Weights of a small transformer language model.
Size: 18 layers, width 160, 4 heads of 32, 8.33M parameters.
Architecture: RMSNorm before and after each block, no biases in attention or MLP, untied embeddings.
Training: a variant of Adam for these matrices, 570M tokens.
Each number is 200 + 20 x the weight over its row's rms, rounded and kept within 0 to 999. Layers, rows and columns count from 0. The size before them is the row's rms in percent of the matrix's.

# up: layer 5 MLP up, 640x160, rms 0.159, rows 252-266, columns 0-159
# down: layer 5 MLP down (transposed), 640x160, rms 0.121, rows 252-265, columns 0-159
# gate: layer 5 MLP gate, 640x160, rms 0.153, rows 253-266, columns 0-159
up252,106,191,210,211,197,221,218,190,171,202,241,170,214,230,164,214,184,201,186,210,211,178,232,208,183,186,227,178,217,162,207,180,207,207,206,220,198,176,165,170,217,189,210,155,263,220,185,188,209,190,229,199,197,217,179,223,192,176,209,231,169,211,192,210,186,192,169,195,234,204,214,190,208,194,163,207,176,204,182,197,201,178,200,216,176,222,226,199,171,198,197,208,193,179,203,234,183,211,212,221,210,184,202,188,187,196,221,215,213,222,178,180,194,174,195,183,165,194,209,202,192,153,210,225,160,228,219,204,207,253,236,209,197,233,215,189,166,177,206,183,215,210,205,175,202,185,191,218,199,220,196,191,172,168,191,215,219,206,192,189,212
down252,109,191,184,215,185,226,258,190,191,213,195,178,192,223,194,198,187,190,167,211,218,178,190,211,167,167,174,188,194,173,204,208,218,209,166,201,182,197,207,206,223,201,197,160,221,183,202,241,183,172,227,189,206,207,199,220,159,177,215,231,208,194,194,202,193,160,176,188,235,182,240,189,197,215,164,201,203,211,188,184,240,167,221,220,206,211,260,173,194,208,172,190,213,171,207,219,195,172,175,213,220,178,206,240,226,180,222,187,202,207,169,193,191,197,212,188,208,186,209,199,200,190,230,193,191,217,206,200,212,188,212,224,199,209,204,184,211,202,171,173,221,205,217,195,206,183,175,197,195,182,218,181,213,241,171,208,182,202,178,209,245
gate253,095,205,211,199,229,190,166,209,184,201,184,209,191,177,214,226,205,165,209,188,214,183,206,180,231,210,201,204,183,190,231,171,218,195,201,218,220,203,201,212,197,222,179,211,215,231,173,191,203,211,146,173,227,215,185,177,211,242,205,175,194,213,251,204,177,227,199,173,167,193,213,184,195,200,222,188,194,208,206,179,204,214,200,224,171,218,168,201,198,213,208,206,170,212,197,182,207,238,220,207,223,173,176,219,201,216,203,249,182,200,193,215,206,190,150,207,217,222,190,209,157,182,210,174,220,218,218,207,190,202,210,198,211,171,129,181,200,193,214,191,190,195,221,193,163,196,195,186,167,200,218,182,207,205,193,210,173,231,164,197,212
up253,093,181,184,221,211,195,206,186,198,199,209,209,172,202,185,199,204,187,230,247,214,229,208,190,215,217,162,247,198,189,198,179,191,191,216,222,214,210,173,189,183,183,210,211,219,202,235,239,156,211,189,194,181,205,191,217,214,184,206,195,217,196,211,199,229,204,181,198,211,196,191,207,183,173,190,180,222,186,205,192,198,195,196,172,215,215,205,220,223,176,204,235,226,190,210,243,186,204,191,186,224,230,221,205,214,206,190,230,193,219,190,206,206,201,179,174,266,187,206,170,170,193,197,167,166,195,193,204,195,214,197,214,189,204,197,264,213,198,199,191,190,212,210,226,206,250,202,187,197,199,184,148,202,216,165,183,214,262,213,207,203
down253,095,222,197,238,225,207,213,217,191,165,187,234,212,184,200,180,229,216,191,200,216,172,215,206,218,226,218,204,188,192,218,195,197,225,205,217,192,193,202,234,204,196,177,232,210,203,200,167,228,177,145,170,197,203,199,194,219,205,217,194,190,236,213,209,214,250,209,181,167,164,199,208,195,187,190,211,184,214,205,187,217,176,221,199,211,213,230,171,237,195,208,217,212,235,181,220,211,195,174,222,188,163,191,199,208,218,192,214,187,191,210,192,202,202,170,174,209,228,197,210,162,192,182,177,199,199,212,179,168,185,186,171,240,197,186,172,196,233,189,194,219,215,241,189,176,197,183,204,173,174,237,181,223,171,225,226,161,198,192,212,193
gate254,095,182,214,192,230,174,213,190,196,222,198,188,183,218,214,195,202,204,212,229,192,206,209,212,232,213,200,222,203,169,212,164,243,209,221,229,170,220,198,207,177,206,167,208,197,188,196,159,194,172,181,209,189,217,222,224,202,179,203,198,210,202,174,205,187,206,219,213,234,187,188,181,159,204,207,176,171,207,200,181,180,196,206,148,189,207,159,188,178,200,228,230,201,226,210,220,228,238,204,222,206,194,212,194,214,255,191,207,199,215,186,198,219,196,184,188,175,208,156,165,188,194,178,234,201,187,197,194,237,185,173,164,180,215,213,223,199,195,184,224,228,198,201,190,194,212,211,192,195,138,211,189,217,163,197,187,198,198,235,218,191
up254,098,180,196,202,237,195,189,171,215,188,188,195,195,196,217,232,194,211,201,187,220,224,174,190,197,212,198,195,238,198,194,190,193,201,196,193,189,213,238,171,196,216,183,174,187,205,223,193,223,170,206,175,228,193,211,189,237,169,179,221,208,208,226,189,234,193,216,180,168,227,199,208,208,175,180,192,210,198,245,192,190,180,187,226,204,228,183,215,196,184,171,170,212,235,206,200,227,198,197,231,212,185,193,235,218,199,214,199,170,210,202,228,167,212,238,185,181,163,196,172,255,180,212,209,190,167,193,163,190,202,194,161,191,196,201,188,223,222,163,231,202,180,196,216,225,214,238,183,188,196,184,210,171,224,210,176,201,176,238,198,192
down254,098,193,234,197,242,216,207,187,199,204,224,199,209,214,216,222,203,203,160,206,204,226,203,196,230,205,210,227,207,181,191,165,205,232,197,207,170,180,175,184,188,215,176,230,185,197,221,170,199,181,199,178,166,197,179,213,179,169,215,183,197,194,210,216,210,203,230,163,209,193,201,156,194,185,214,178,211,185,239,221,159,196,197,210,210,196,192,164,177,214,236,207,191,230,206,199,227,220,200,211,207,213,214,234,205,226,223,215,223,198,193,190,209,198,196,182,168,187,186,191,226,162,173,208,173,188,209,170,214,194,188,190,221,218,226,214,209,228,195,210,219,206,203,182,221,239,192,183,190,165,180,225,187,209,242,181,196,228,253,232,190
gate255,113,215,206,212,209,226,221,208,186,170,195,199,195,190,225,224,202,172,246,208,193,201,187,185,213,214,157,206,208,206,209,168,182,194,139,202,163,190,232,223,151,171,212,181,229,220,165,225,174,222,207,224,230,217,190,196,183,207,201,198,178,213,187,185,208,198,229,187,174,226,197,187,181,208,209,211,204,225,185,180,181,196,209,231,214,201,190,193,233,206,215,211,197,233,204,175,226,198,206,170,249,180,205,215,187,177,220,169,172,189,181,179,184,174,185,181,196,240,204,186,180,192,161,220,216,225,188,198,186,211,200,189,203,212,188,203,227,196,191,187,209,178,227,186,190,218,147,206,191,223,194,218,195,177,221,218,193,188,224,208,218
up255,095,217,224,153,173,227,230,207,188,201,206,220,226,228,213,200,189,204,184,195,201,216,201,175,198,188,224,203,215,194,195,193,207,203,236,210,209,189,221,215,208,189,216,200,197,208,207,249,208,186,213,210,214,205,233,214,191,204,224,174,211,193,227,221,176,169,155,186,244,176,196,208,198,216,184,166,195,181,175,180,192,225,235,214,186,189,217,205,262,205,247,201,183,195,192,175,209,197,205,208,196,212,193,195,211,190,173,205,171,211,195,169,189,220,195,195,180,205,206,228,198,192,216,229,232,193,182,202,163,200,204,218,200,159,255,176,194,203,170,185,198,204,182,179,221,228,210,220,187,166,186,198,197,177,215,184,248,196,239,194,204
down255,098,153,202,255,210,170,196,201,188,208,211,183,217,171,204,178,177,226,186,234,193,187,192,202,220,187,189,203,137,221,222,201,205,214,186,198,200,184,209,152,234,208,201,210,197,225,183,212,216,211,230,192,215,181,189,191,216,184,199,213,184,215,187,212,209,233,190,163,204,203,177,206,198,177,193,203,194,245,208,213,177,201,179,207,222,212,176,194,204,226,200,211,206,167,216,210,181,189,207,196,205,167,213,219,194,195,217,234,237,209,195,211,155,204,224,196,215,189,229,170,221,185,203,224,175,203,175,203,206,196,199,239,217,186,190,183,201,180,166,176,189,219,183,197,157,221,219,184,177,192,205,257,193,189,205,194,196,199,189,168,232
gate256,093,174,211,174,227,205,232,188,203,223,224,201,196,206,222,204,195,221,209,186,235,204,187,212,182,224,200,204,238,185,224,184,190,191,199,173,218,178,201,226,196,222,188,212,160,195,209,185,229,210,195,198,208,195,171,227,228,206,177,204,187,214,176,179,209,203,194,207,248,184,207,179,220,239,199,195,183,204,228,244,199,209,192,209,202,230,203,202,195,226,226,233,173,181,230,233,215,222,196,210,213,201,205,158,218,178,176,175,222,238,162,218,200,224,224,195,228,172,188,206,176,195,191,179,230,207,186,203,183,194,207,186,207,210,212,178,213,229,211,219,226,226,228,167,213,191,215,171,199,226,203,218,178,174,173,219,208,187,226,150,216
up256,090,231,195,202,201,207,157,181,200,188,226,205,199,216,237,209,224,231,197,164,216,190,159,196,225,208,194,204,198,191,182,194,188,217,201,211,212,208,189,184,165,211,145,213,174,217,177,195,214,211,173,228,256,226,226,177,191,199,198,201,247,179,194,219,212,165,200,224,236,176,211,197,198,187,179,174,214,195,182,184,191,223,259,175,208,185,206,203,196,166,216,225,206,220,209,240,178,215,206,206,224,213,216,222,218,186,215,189,187,214,195,204,188,182,197,207,164,217,209,167,227,198,206,187,214,176,212,165,207,202,184,217,224,194,210,232,187,216,180,224,177,210,196,232,214,171,200,216,213,223,197,193,203,207,176,207,216,204,182,167,204
down256,089,177,201,172,211,209,238,177,197,219,236,205,205,195,208,218,192,215,218,185,215,194,199,216,179,223,225,201,220,172,240,190,200,209,189,147,214,173,204,216,182,229,204,171,185,196,214,201,218,208,185,204,184,184,169,214,211,225,172,189,193,216,180,208,194,212,212,194,241,221,208,187,201,223,186,199,213,204,230,217,228,194,157,207,197,224,201,202,174,224,229,215,168,180,240,234,216,226,203,181,207,209,218,184,204,205,177,203,248,211,176,222,194,222,219,176,260,176,195,214,177,189,183,190,214,198,180,199,172,177,208,189,235,215,204,194,204,218,197,228,224,204,238,179,223,201,228,166,183,212,200,197,188,180,193,213,191,178,220,180,239
gate257,104,215,183,187,192,210,195,183,207,228,195,210,218,166,199,222,197,171,182,181,203,188,204,190,180,222,192,239,183,180,191,211,181,207,216,229,165,198,173,212,189,183,185,174,185,234,183,197,226,216,190,213,187,191,240,224,215,197,212,224,214,175,156,162,185,202,243,223,213,188,186,229,168,164,199,211,209,240,196,256,195,191,215,209,188,225,217,209,206,184,208,230,194,175,208,187,206,178,170,201,204,196,202,225,209,178,198,189,198,236,223,209,209,182,211,194,218,191,186,181,171,222,189,201,210,183,185,169,205,193,183,242,203,208,208,194,173,222,195,181,186,224,179,226,195,212,197,174,189,201,199,187,217,203,147,150,173,242,203,190,186
up257,100,215,198,219,203,184,187,191,236,174,223,232,177,189,174,203,210,213,190,193,154,217,201,198,193,175,237,205,201,183,222,196,228,186,202,195,176,162,170,177,202,223,181,244,209,182,206,188,179,207,182,189,205,207,207,197,158,244,201,174,176,231,203,180,197,172,174,174,201,198,196,212,181,190,175,186,208,212,215,211,195,225,190,216,221,200,215,233,249,206,185,210,221,212,169,163,176,212,189,198,162,222,199,184,193,224,206,184,191,200,194,219,217,200,228,218,170,187,208,192,193,216,177,194,200,196,202,195,213,238,184,195,173,230,188,201,161,206,187,171,189,189,210,194,219,230,171,203,215,180,186,205,177,206,198,218,177,237,241,220,158
down257,107,208,204,236,205,179,223,201,183,187,235,237,197,179,167,177,207,181,236,195,192,194,180,214,183,203,196,209,202,167,183,198,206,208,216,200,200,176,186,229,203,199,213,242,207,229,229,208,190,179,219,177,188,188,200,233,191,204,202,173,185,231,191,220,220,214,208,207,180,233,206,167,202,197,211,176,161,227,177,177,211,217,215,209,202,224,205,194,218,174,207,175,212,229,228,180,220,235,179,205,157,185,234,189,207,227,184,192,196,202,232,227,187,192,190,215,155,201,228,193,183,189,159,204,176,189,162,196,209,235,203,205,189,207,184,183,205,211,170,199,185,217,215,167,196,220,166,221,202,208,190,214,188,205,156,238,217,200,229,222,216
gate258,103,194,188,180,221,203,209,158,200,209,184,200,181,178,209,214,243,217,199,206,197,199,203,188,219,197,187,191,191,210,204,164,185,223,218,214,202,210,206,240,179,197,200,183,198,197,186,210,191,184,191,202,221,201,195,188,201,208,158,211,187,255,240,215,241,165,195,215,182,212,198,261,219,188,196,188,195,217,196,206,215,166,181,197,191,205,219,227,216,226,199,196,224,226,202,184,214,155,187,237,189,225,204,204,190,182,182,197,203,230,214,240,195,203,168,213,188,198,192,190,160,222,163,170,201,186,215,187,204,217,202,215,206,185,197,193,196,191,184,187,172,172,205,216,192,220,236,192,196,179,176,188,183,229,242,185,147,167,189,237,214
up258,074,194,206,193,164,192,224,213,210,185,211,171,238,219,201,181,187,218,174,188,205,219,199,183,209,187,213,204,196,201,206,230,198,167,198,177,191,178,207,200,201,207,184,217,224,204,205,191,211,194,208,195,154,208,207,214,206,183,244,217,245,200,185,190,176,171,195,213,224,215,201,217,184,201,228,201,176,209,186,223,240,217,194,182,198,187,230,189,157,183,219,199,190,174,239,215,209,188,215,167,188,201,192,197,209,214,199,201,170,192,181,175,237,208,228,166,222,186,204,216,219,195,185,244,185,196,158,202,184,181,214,160,167,186,225,205,220,226,163,220,200,206,189,168,178,192,178,230,222,201,239,208,229,159,194,240,216,213,218,196,193
down258,079,218,210,202,218,180,180,190,190,196,217,215,185,162,197,210,176,174,221,190,192,161,193,213,196,209,231,212,209,215,182,194,198,236,171,226,234,216,190,189,214,204,207,221,203,211,204,191,195,225,191,167,239,174,202,181,209,227,181,193,150,186,194,197,164,227,175,204,187,192,202,219,191,190,204,211,207,183,227,154,100,220,211,215,223,216,199,215,224,174,179,179,198,204,153,204,207,216,183,203,217,195,197,190,202,211,185,202,209,198,230,212,158,206,169,219,196,252,215,204,201,203,220,198,209,209,224,243,190,211,190,212,225,209,187,195,186,192,227,198,192,205,204,189,201,202,227,221,216,196,207,186,199,212,187,172,223,212,205,185,187
gate259,097,179,188,200,210,210,208,240,185,214,185,220,221,203,192,183,188,180,200,205,220,205,205,237,180,194,194,243,216,237,206,222,206,228,192,209,190,215,166,195,177,243,163,195,216,200,190,218,234,232,217,195,231,207,183,225,188,183,181,185,194,193,215,233,193,245,189,219,193,263,205,164,243,197,204,189,194,191,190,187,182,203,211,189,206,182,175,218,178,183,227,204,175,219,189,203,201,191,191,215,241,176,195,204,185,225,209,206,227,191,217,191,206,203,220,234,186,231,192,164,190,204,202,175,213,197,185,190,186,186,181,234,230,196,229,197,168,187,212,191,200,220,217,196,224,196,226,165,215,166,179,182,183,232,199,214,168,191,192,190,230
up259,102,245,196,213,180,173,201,205,207,205,198,167,192,215,198,176,218,213,201,175,205,199,220,188,224,223,177,198,188,201,171,205,174,201,196,176,204,200,178,206,202,172,206,214,167,224,219,191,169,209,228,226,178,169,227,189,181,180,207,233,223,197,204,202,192,212,243,193,194,207,233,186,203,213,181,216,211,208,232,207,189,227,196,190,188,236,184,220,187,217,206,190,193,186,240,180,209,217,202,189,184,181,210,203,245,181,194,177,193,241,194,218,201,204,202,208,221,176,192,212,221,174,255,211,252,203,180,252,167,181,203,195,185,208,239,216,210,205,160,217,174,180,163,180,208,185,204,201,208,218,191,201,222,196,176,193,236,223,218,185,182
down259,101,219,216,202,205,207,212,236,164,220,208,219,218,197,185,165,200,205,226,205,204,205,246,208,213,218,175,280,202,242,190,189,188,195,191,187,195,220,164,199,170,200,174,185,185,236,204,216,228,204,220,203,229,191,205,201,200,177,170,192,188,180,198,217,208,237,189,212,193,236,192,180,231,190,179,204,190,202,210,194,174,205,207,183,181,210,173,212,189,216,205,203,159,212,203,221,216,219,190,212,218,181,208,200,163,203,206,195,211,207,189,232,219,188,198,258,205,209,169,161,195,215,197,192,212,204,174,220,171,192,186,219,212,219,243,187,162,194,186,184,209,222,193,199,215,191,226,188,191,186,164,192,212,235,220,179,175,207,185,192,191
gate260,109,205,199,190,181,190,182,226,206,184,173,210,200,200,211,224,200,226,198,180,210,207,207,199,213,199,178,194,206,192,167,212,195,184,187,173,225,213,203,213,188,226,201,232,203,209,158,204,183,235,218,170,221,182,178,200,163,172,158,201,210,229,208,158,222,191,202,202,175,210,210,206,206,242,203,184,224,244,191,194,186,212,226,195,191,235,197,246,217,175,193,212,212,231,222,219,206,181,199,191,214,210,210,194,191,207,226,209,201,205,172,206,216,163,191,174,208,205,167,186,183,242,207,185,207,208,184,187,176,215,196,219,221,227,224,148,204,200,201,188,201,189,205,176,190,192,213,244,230,242,168,195,214,191,184,208,204,249,230,174,175
up260,109,152,220,242,209,206,206,224,225,201,207,205,211,196,228,196,191,255,171,183,194,199,211,207,194,207,209,195,210,228,197,261,206,190,175,182,201,198,157,191,243,226,221,223,228,210,201,210,211,220,207,181,187,192,212,238,203,236,205,193,154,206,216,213,199,188,217,211,189,202,228,178,224,242,206,221,173,208,190,223,197,221,197,206,203,193,200,208,212,202,199,232,191,199,207,179,185,194,160,211,199,186,199,176,178,188,194,224,226,244,183,211,215,189,196,179,183,204,212,197,176,175,195,206,228,200,178,211,144,190,197,207,181,190,168,198,164,190,249,221,185,193,211,203,208,203,163,176,193,207,176,228,177,187,208,196,186,193,198,181,203
down260,110,188,218,204,215,167,195,224,235,184,180,170,208,227,191,234,212,248,220,189,205,186,223,180,199,228,235,195,207,230,212,224,186,254,188,220,208,213,203,184,213,235,206,192,190,186,214,205,213,181,214,184,239,188,223,210,182,206,169,217,220,171,218,211,208,209,182,170,211,195,140,198,199,206,169,211,168,190,208,202,198,205,217,215,174,176,209,183,179,228,212,212,167,195,213,215,200,195,180,209,211,192,217,180,188,239,150,202,246,238,223,190,189,201,226,195,181,209,218,204,194,201,226,216,201,188,192,201,184,182,194,226,216,190,168,220,184,210,215,222,152,203,199,204,206,227,198,194,198,215,183,215,173,201,210,221,193,200,166,176,192
gate261,104,187,205,212,205,182,217,185,177,191,192,207,185,212,183,203,211,226,165,200,248,211,228,219,180,208,214,209,211,193,211,244,201,180,218,207,193,186,231,178,203,197,168,184,177,237,188,223,196,253,206,156,192,187,185,209,213,182,216,183,189,201,199,184,236,194,216,167,184,219,203,199,218,214,169,212,190,176,189,219,184,225,189,195,195,190,198,190,177,162,204,205,228,213,162,195,223,216,225,221,205,213,208,209,203,227,149,228,193,203,174,169,226,205,184,211,207,215,190,171,198,200,178,239,220,215,239,201,228,183,228,194,220,171,199,200,191,223,235,181,201,199,236,208,216,213,211,230,205,199,171,199,170,223,195,170,222,229,222,215,181
up261,098,223,187,195,213,172,166,212,201,233,167,198,202,201,204,181,217,206,167,194,236,193,223,177,185,182,218,185,189,209,199,213,207,176,208,215,171,191,223,199,223,198,181,169,212,220,204,174,184,217,218,185,197,176,204,232,224,191,197,202,203,216,181,232,212,192,224,192,201,244,168,216,224,249,212,171,188,181,179,200,211,193,197,186,215,182,221,187,194,194,151,217,209,214,217,191,248,192,242,199,184,202,202,181,209,187,172,197,195,188,155,214,188,203,201,192,200,152,204,191,213,141,204,195,201,248,218,196,187,220,229,197,231,177,213,191,200,193,229,209,233,223,200,188,226,201,216,207,223,200,173,198,208,183,240,210,177,212,229,201,189
down261,098,207,200,197,195,225,200,217,234,206,212,190,204,220,206,212,194,190,236,200,174,207,162,198,229,183,189,195,213,204,211,160,187,236,186,206,205,217,194,218,202,223,253,216,225,176,198,178,189,154,207,227,211,212,200,196,188,196,211,222,226,211,216,196,167,216,185,229,212,150,187,193,188,177,199,183,235,199,225,174,218,212,205,191,187,210,192,224,220,221,203,195,183,192,230,206,174,188,157,179,196,214,218,214,192,189,243,210,181,185,220,220,179,197,213,177,215,211,193,217,199,257,211,178,183,200,162,205,194,198,155,193,194,244,208,209,194,183,170,183,203,183,169,189,192,198,151,198,194,187,230,187,215,189,219,216,191,158,189,196,221
gate262,094,208,192,227,191,213,174,228,211,223,212,189,167,167,191,179,198,211,159,202,198,216,201,210,176,210,204,194,228,240,163,223,190,189,219,185,206,147,189,193,221,233,194,205,193,214,183,175,189,240,205,158,181,206,206,216,217,207,193,168,181,187,196,177,174,207,204,199,191,203,192,207,188,187,195,201,213,205,212,238,200,235,178,180,218,220,170,212,202,217,181,249,202,188,212,189,178,191,182,228,211,201,172,200,208,218,188,216,211,259,212,208,187,219,182,216,242,188,185,179,213,199,168,211,201,183,204,215,200,203,148,192,184,209,228,181,198,207,210,212,185,221,194,160,222,204,179,208,210,189,166,242,192,228,196,210,185,197,210,159,189
up262,090,215,179,208,202,198,194,180,169,210,184,210,188,190,183,191,204,201,186,252,179,211,237,214,209,217,159,217,202,214,194,183,165,197,214,176,211,223,223,227,203,245,203,170,210,161,173,190,192,225,214,173,228,222,198,179,204,194,207,196,233,241,218,216,183,188,196,183,215,250,220,229,190,190,194,222,181,196,224,167,202,213,205,204,240,187,184,210,215,212,185,236,212,183,186,268,185,186,231,213,208,209,178,199,181,190,209,204,194,172,187,218,204,185,215,197,221,212,212,174,199,184,213,208,220,228,234,193,181,198,230,214,184,187,213,188,167,198,196,221,199,215,173,201,161,166,215,189,195,221,197,228,203,177,203,181,228,192,203,214,211
down262,094,216,226,195,199,202,227,201,199,165,241,233,207,218,191,207,211,208,197,185,197,191,202,172,218,168,200,211,211,199,215,175,175,219,179,192,220,190,180,173,217,203,225,149,198,180,207,195,218,203,216,228,200,184,203,174,216,181,194,217,197,192,204,210,214,229,193,213,218,186,186,197,196,199,225,212,205,201,192,192,192,162,185,215,185,173,199,218,183,172,231,145,233,179,241,215,225,192,184,144,206,207,189,202,197,197,218,179,216,169,190,205,187,197,192,202,168,183,170,238,184,184,236,197,259,202,162,159,214,177,241,191,206,185,202,189,189,199,183,167,188,194,198,234,178,221,214,193,204,203,188,207,208,201,249,199,210,200,198,228,200
gate263,108,217,201,207,182,196,199,241,220,185,212,199,166,178,222,213,194,210,185,201,162,219,212,216,241,201,144,198,185,176,190,235,188,207,213,201,195,195,185,180,180,212,220,191,170,209,175,210,196,220,208,181,201,186,215,191,185,198,209,196,196,222,193,228,176,198,182,195,175,201,212,183,211,201,184,213,210,220,211,188,182,192,220,237,205,178,196,223,243,204,195,189,188,217,208,186,220,178,230,138,181,187,180,194,194,202,207,239,209,220,194,224,209,202,196,176,186,197,207,225,171,221,184,223,189,169,170,185,233,188,209,193,203,221,212,183,233,201,178,220,194,171,178,181,182,254,180,159,157,174,214,168,169,192,197,190,210,205,227,178,180
up263,094,225,200,198,212,218,217,205,219,217,177,194,186,200,224,177,187,218,203,188,174,185,242,174,219,169,163,213,234,218,215,235,180,202,195,227,214,194,188,218,216,197,209,199,181,204,158,190,173,228,188,206,175,227,197,191,168,196,191,198,199,216,231,192,175,174,201,180,181,216,197,244,230,220,222,215,172,207,214,180,203,210,194,206,213,186,229,208,189,172,233,222,202,193,175,229,187,165,188,177,190,193,207,190,165,170,172,197,206,178,173,225,202,209,211,190,171,206,195,207,168,187,225,199,183,211,211,236,217,165,192,200,174,260,176,168,187,204,214,231,206,227,221,210,211,211,199,182,169,212,183,181,188,232,227,204,194,219,202,195,212
down263,097,174,207,211,195,217,205,209,211,225,188,224,218,164,224,169,199,151,192,206,207,235,161,231,175,218,205,222,173,221,164,204,197,176,218,207,239,211,159,207,189,189,209,177,158,208,193,194,197,186,215,196,210,182,205,184,194,188,165,191,214,215,191,187,204,208,199,221,213,193,188,211,188,173,157,188,225,181,215,207,212,220,214,191,183,249,202,180,164,228,171,190,210,227,184,189,198,262,202,230,169,220,184,209,212,202,218,190,201,195,213,198,199,210,182,233,214,213,213,183,211,187,193,202,204,204,177,195,206,205,221,198,190,191,158,194,201,190,189,245,194,180,213,195,218,181,209,181,227,188,186,209,175,191,239,239,209,190,203,155,189
gate264,097,184,173,175,232,204,176,201,189,175,225,191,173,222,207,185,207,214,184,200,189,198,189,188,230,247,188,204,233,163,191,217,182,209,216,228,182,185,229,182,174,238,190,232,169,206,207,196,219,194,228,239,193,212,214,208,203,222,198,217,230,183,185,234,187,185,175,217,211,203,200,184,203,203,184,203,216,191,220,249,181,186,231,184,209,187,194,225,239,203,197,207,186,203,209,189,206,214,203,247,217,167,181,213,245,227,211,156,190,215,234,207,193,208,217,207,215,169,204,199,183,197,214,227,225,193,211,214,226,201,195,181,220,209,211,182,179,180,197,233,195,190,198,163,187,219,201,176,196,197,213,199,155,203,185,170,199,204,243,197,172
up264,103,218,212,229,188,178,222,203,176,203,213,207,207,206,216,212,226,217,175,177,218,200,237,159,191,194,218,204,220,178,186,243,198,167,198,219,176,222,175,202,195,240,180,182,227,207,200,171,161,186,231,218,179,203,245,202,152,170,183,210,186,175,206,154,225,203,215,227,195,177,213,216,184,219,208,208,203,234,190,218,201,181,179,214,155,206,230,216,207,183,193,185,211,210,186,182,204,183,194,162,213,188,177,177,178,173,185,211,198,180,223,209,211,208,219,194,199,181,176,219,205,200,187,197,170,219,224,201,210,207,176,213,183,231,166,203,199,209,192,201,234,171,214,217,229,173,203,192,159,173,208,200,193,176,191,186,209,226,200,185,190
down264,105,188,194,193,203,183,216,217,199,176,182,217,185,227,219,164,235,212,172,196,209,224,200,154,220,211,201,191,195,194,187,221,182,231,213,241,188,214,221,198,187,250,219,237,203,195,192,197,227,185,218,231,218,208,229,190,201,192,165,229,158,162,175,217,196,208,189,252,190,185,212,197,176,204,204,189,230,227,223,254,178,182,218,209,210,207,215,225,167,186,214,207,206,219,171,170,199,178,201,216,222,200,161,198,216,198,189,181,196,214,216,197,191,173,183,204,230,168,193,210,164,208,198,194,201,193,223,191,183,196,194,183,185,226,206,210,177,198,201,212,205,169,166,151,215,175,209,217,187,199,187,197,181,192,174,207,207,222,207,205,214
gate265,096,230,174,193,217,216,221,199,206,191,195,175,203,172,199,204,178,203,215,199,157,185,179,208,201,229,181,193,193,208,158,188,202,205,229,192,191,183,166,216,203,195,195,192,229,183,198,200,147,154,223,209,209,215,229,216,206,219,211,221,207,204,228,154,201,176,208,213,227,229,188,177,201,212,257,193,185,174,218,200,201,217,233,215,183,222,214,235,197,208,207,241,233,232,210,212,184,193,190,194,204,209,200,196,203,210,192,174,197,216,195,170,174,193,167,190,200,233,186,205,170,177,188,233,219,207,201,192,188,205,205,230,220,205,231,211,188,201,151,229,227,184,195,176,198,211,236,214,180,192,198,183,182,179,206,218,207,188,244,215,180
up265,090,216,210,189,214,232,209,164,208,207,192,208,210,162,200,194,198,211,232,213,176,174,226,209,194,205,190,183,184,233,184,211,183,199,209,211,188,177,189,241,231,218,231,220,232,186,218,230,170,176,218,182,203,215,166,196,245,216,223,194,183,205,197,189,183,193,206,223,210,210,213,223,205,188,212,208,169,200,220,191,209,193,175,195,218,178,221,226,169,213,186,236,191,200,210,189,182,187,185,183,158,200,223,208,160,176,202,232,219,160,216,204,218,186,171,194,214,194,238,224,196,169,195,182,239,213,197,192,223,220,225,191,195,176,202,195,186,223,191,184,216,200,202,212,197,229,195,204,203,232,158,184,187,214,236,236,230,186,206,243,207
down265,094,179,219,184,180,215,211,185,194,214,202,188,192,210,228,198,207,186,200,200,227,183,222,198,198,186,208,180,220,171,210,230,197,184,189,217,200,242,229,205,184,217,194,195,193,209,195,224,207,234,168,180,201,188,165,190,205,203,178,158,208,190,166,222,197,228,209,169,167,175,221,228,182,199,173,216,219,221,180,228,225,196,152,190,227,186,193,183,196,208,187,164,178,182,198,192,218,210,202,202,193,185,189,215,165,188,217,227,200,182,215,228,197,193,255,195,208,155,244,200,202,199,200,172,178,205,191,200,199,194,179,152,183,195,177,180,190,208,265,172,188,214,211,229,203,210,171,195,206,223,197,221,212,210,209,191,192,210,158,182,202
gate266,089,173,208,209,213,191,207,181,196,218,214,225,182,174,199,204,245,188,187,184,190,222,156,175,159,194,226,180,207,211,210,173,217,209,212,214,259,219,209,218,181,210,188,208,194,233,196,202,191,176,163,199,194,193,199,195,228,208,197,188,180,183,219,222,220,179,197,219,205,184,120,220,212,210,207,184,224,204,194,169,183,189,201,212,174,224,211,147,196,202,184,195,229,194,191,187,191,184,165,212,189,203,216,201,195,203,217,204,214,221,212,191,186,213,170,203,220,229,187,193,201,229,229,201,212,178,228,197,195,189,205,202,198,188,204,212,134,212,219,192,201,174,151,207,213,198,197,237,200,181,200,220,197,194,201,184,183,188,158,220,197
up266,094,200,155,194,204,209,214,208,209,181,212,203,168,231,201,187,206,201,171,185,191,210,207,211,234,219,181,193,197,180,225,193,199,191,178,194,164,223,205,156,189,196,186,224,200,229,195,170,198,210,186,189,179,183,226,194,214,210,190,222,223,195,201,181,182,205,196,203,173,182,187,168,224,189,168,219,196,224,158,199,179,210,200,207,202,176,182,217,208,223,206,205,200,217,177,189,191,169,203,186,209,160,192,203,177,192,202,214,201,199,212,242,184,203,220,198,229,195,208,183,228,220,168,229,194,198,219,248,206,174,200,204,198,159,221,215,206,221,201,230,215,233,222,204,206,185,169,190,181,187,165,206,169,160,214,156,217,252,205,181,247